Weights of a small GPT-style language model, trained from scratch on English Wikipedia: 5 heads of 64.
Each number is 500 + 25 x the weight over its row's rms, rounded and kept within 0 to 999. Layers, rows and columns count from 0. Numbers have three digits each. The size before them is the row's rms in percent of the matrix's.

# up: layer 3 MLP up, 1280x320, rms 0.103, rows 883-902, columns 256-319
# down: layer 3 MLP down (transposed), 1280x320, rms 0.0883, rows 883-902, columns 256-319
up883 093:537521461571480498490502539470504449510500497541491510521505454512521553495441458497527544474452523480502509488526490510498474459526497510492487544520514510474510493478493500498540508499468495
down883 101:490526509492472493510498506512545498504489465512512495480466479503491503484464557488506444531515458538515515474510490493507527555504516562530509511482446524498516478512466509512448519487491534
up884 091:499499467503510478501486469527519497495541477493498518536500452488514478492489469497541486517521484486539490483540502482508476477477500525491513504470482525503471527437484523539468519507488488
down884 100:472522519455513528509533466481503530523558479523515495496507521531466510500561506483477545497478477515515522495477481498505499475437530493526494496516484472441494496511526488523511544456488464
up885 086:525478528514513488515508530489509504500485469491477461486508523539491529513499485546517504524496504469455484485507559547517532511527533548522493530479489463499540493465524479473496483511517512
down885 088:505505473477501504509469504484527514508465484484524500522501456502527493502524514500519495491503509520534508525512518499465499527486517443516479496507527475511548492499505496527484494490509478
up886 104:490495498477514486497509478519528439474486512547465516456451498546487487467520534527537542501475491488517492486541490531457467470490533503539498538477472536470520467537500516522510501499472464
down886 106:526503558450525528532523493501470538549479471551474499500518499548498527474521498506476468499531539510552486526497515498497497490536479510521484506526517475448484514502514478484474500445535530
up887 097:534546487520476443495506525557496533497508509528485495498488489462514473487509518497510469485535487514520471505532444509502469494462455492504477496507472430440497522476461532508513528517483536
down887 093:525458527554520557481463546479482525527498509507548511502520491503471485463467511499504505524526524472496498516495521555504483483511462463509537440529518531521507505499472493486495500464531508
up888 111:515494522504485522453519524523507511485527504490450498526519505531498518525523475529477491495504469422492459522505475495499504517514543532468554473480495491509513479506499491503443517490524459
down888 108:503503492489475530517520495526466491497522496510506476503500525528497491515469478502468486589511539473521493518498549488485479524502519524478504479526490495481535483465518470489496507513466426
up889 108:484504511507490517496480497503530458489464499511590507489499515487452484493508496502466501465511491542472491501482542505483461489466497529471488478477508550489512536520501498467502516518508485
down889 103:469470509486507566462516501484515502554462473512527461526521511492571491532481512522518475559507504484514502505481485497465492471509494518492505496490502512473476496510537494518479541502473520
up890 112:493500516513476481474464530496473451497483449499526493533509481528517481516552543535501484507537491477474541439484512466536470467457447543479514497463501491511465506498468475494481493512445502
down890 117:524505514506515484497485478497538475504524470475524480518491526514519502515467470504474493553547518449511488485512418501511479513531498529499502482485548478506480477464521496517462541454518463
up891 092:469519502500456475494515501513504471474496508532498582499516520505475495519551483510497509513528481489475461515488462466503529468495484496506462478489522475505552556485474538492510477487483494
down891 100:549478432493517541486499526479504520493497496523518526491469489516485498506487522454512508495511495465517547485529479488488455477519516535474464487472464493483525487485515436488522522511481504
up892 092:503504508548499496489514482495493509460468517495494524540519437478539475503469487462514518496526515522459510509466467515509540445497490504455482493506506481510500493493521512472513480506512517
down892 103:468528542501464475518494481464539499462473505451521526503511457469516479502518518513483508488494472510509478522499493467436468489508571513460461513512457476521509512552479512530496514513476529
up893 105:545516504497454485478564447521470513466534493468478485499476484513501490525490524497496474469495519463504483499497484497516524473507537488529481531509459545493540491490517455492485507521495455
down893 095:494469527506524482502481506476471485539479487538504524515486525499549460489477494562500500531543487532503486469528491504491435498451516509443551448522521474490518499492470528514522456500508531
up894 106:472492482499451602537491463501485506444522531491475507507538533461484522472474475472454476509523508511516515526523519477511460451471517518464476472519496513524515517499565469534493460467507473
down894 097:535544497477555485461489485516519478492545503535521474549483438520494525521496491533493525486503465502507477489491511496529551492517467519526476538494469504497495486497546515468503495527450531
up895 092:499482529489474496507470548515495456501497532548515543513530510544476532529492474475483503471532493497487503485507512540480487483477514516481476526513550516498495517501512480533480512501489476
down895 096:502493507495574540517495465476491486491507519504496511469487487483486478464516538499482526485519506471529466464479459495572528498517452493512476543502469518496495479501501512521515533470471516
up896 108:511461522508486480471510504508495505497490528505474457498478557483526521494499473500468469456521524511503482492498506455548510501498470500500442491512455517511486494547473485503495501511545506
down896 110:494521479469532505478503539491483496526509516491508499531468542497495482504515523491504469514490550496520502511483518485537498524513488459525511507514527540522489509512487468556465509469499486
up897 110:492475525476504484461492495461491538521461516513520500511524468528517475514508466484478506487468489515504522460495500502516504476440506515558477526502505488544540487497487498502506513525483500
down897 097:522565498492494544512513489556497480538516516475461507488534464493485472511488488469513496502497504542468497525487502518523477510573491490488480474524496536480504529473492489478517481483502538
up898 093:519505532472504507485514468528490470487513544472474515460502486501502473517467469482488498494503488522487526466482512504500487507507489486496503504501469459497535513497460468483498512486519500
down898 096:466520457526519493499515552464504527473456494499483475476545533544519463477502507509501508439527502491528478529487502518498516520502508506514464522511495499529477561506476537515527515523482532
up899 104:514459456506507520495461540512517454413547519452477494503528487508520565483448493513506510470518471501476528476516458518485511522470488488498493505476475506565532483492495494491487520527512473
down899 097:514481499507484490556489496513494526536492473514490475463493525501521499495499465457438545514537528475476457528517489510532507444507461522497473481529469511506503516546530499505472521474508503
up900 093:515473498519577489488491523556484554506517514513496492515492472514524492489459545498528470462498496549473525491475486498533510503481507472511557542510468525535517506460511513538477493489475499
down900 103:499487476431521491502510458497491462503508472479525471499536527532488509508494507510486513494518482478473491519472448496487530486501503529514527490529483470510502562564561490487529496524468449
up901 090:528518523435483487460514527489527515487506533520471517536480559516565479553494508490523488497525509524475468480514495429507447486493504469500479474533455492485473458479499516506528531546514479
down901 096:540491497461552507553503507509506486480493469499500530492501517444543450513476485490502528495495505535502479542547464522476512539446504504532532551482531498486525506543492512475534475505491480
up902 116:498533503489480469471503536543471508507512491534510502454501492504500488506506517485550498464543466505529459460505509482454484524442520542481495504477492503480486496509484508471495493504471512
down902 122:478523449530561518505510437527528498495534503499500511476461481495509513527505505491505495501524484532511513499462474485514508508505481538518511503481482517490512492485505451516520510506485445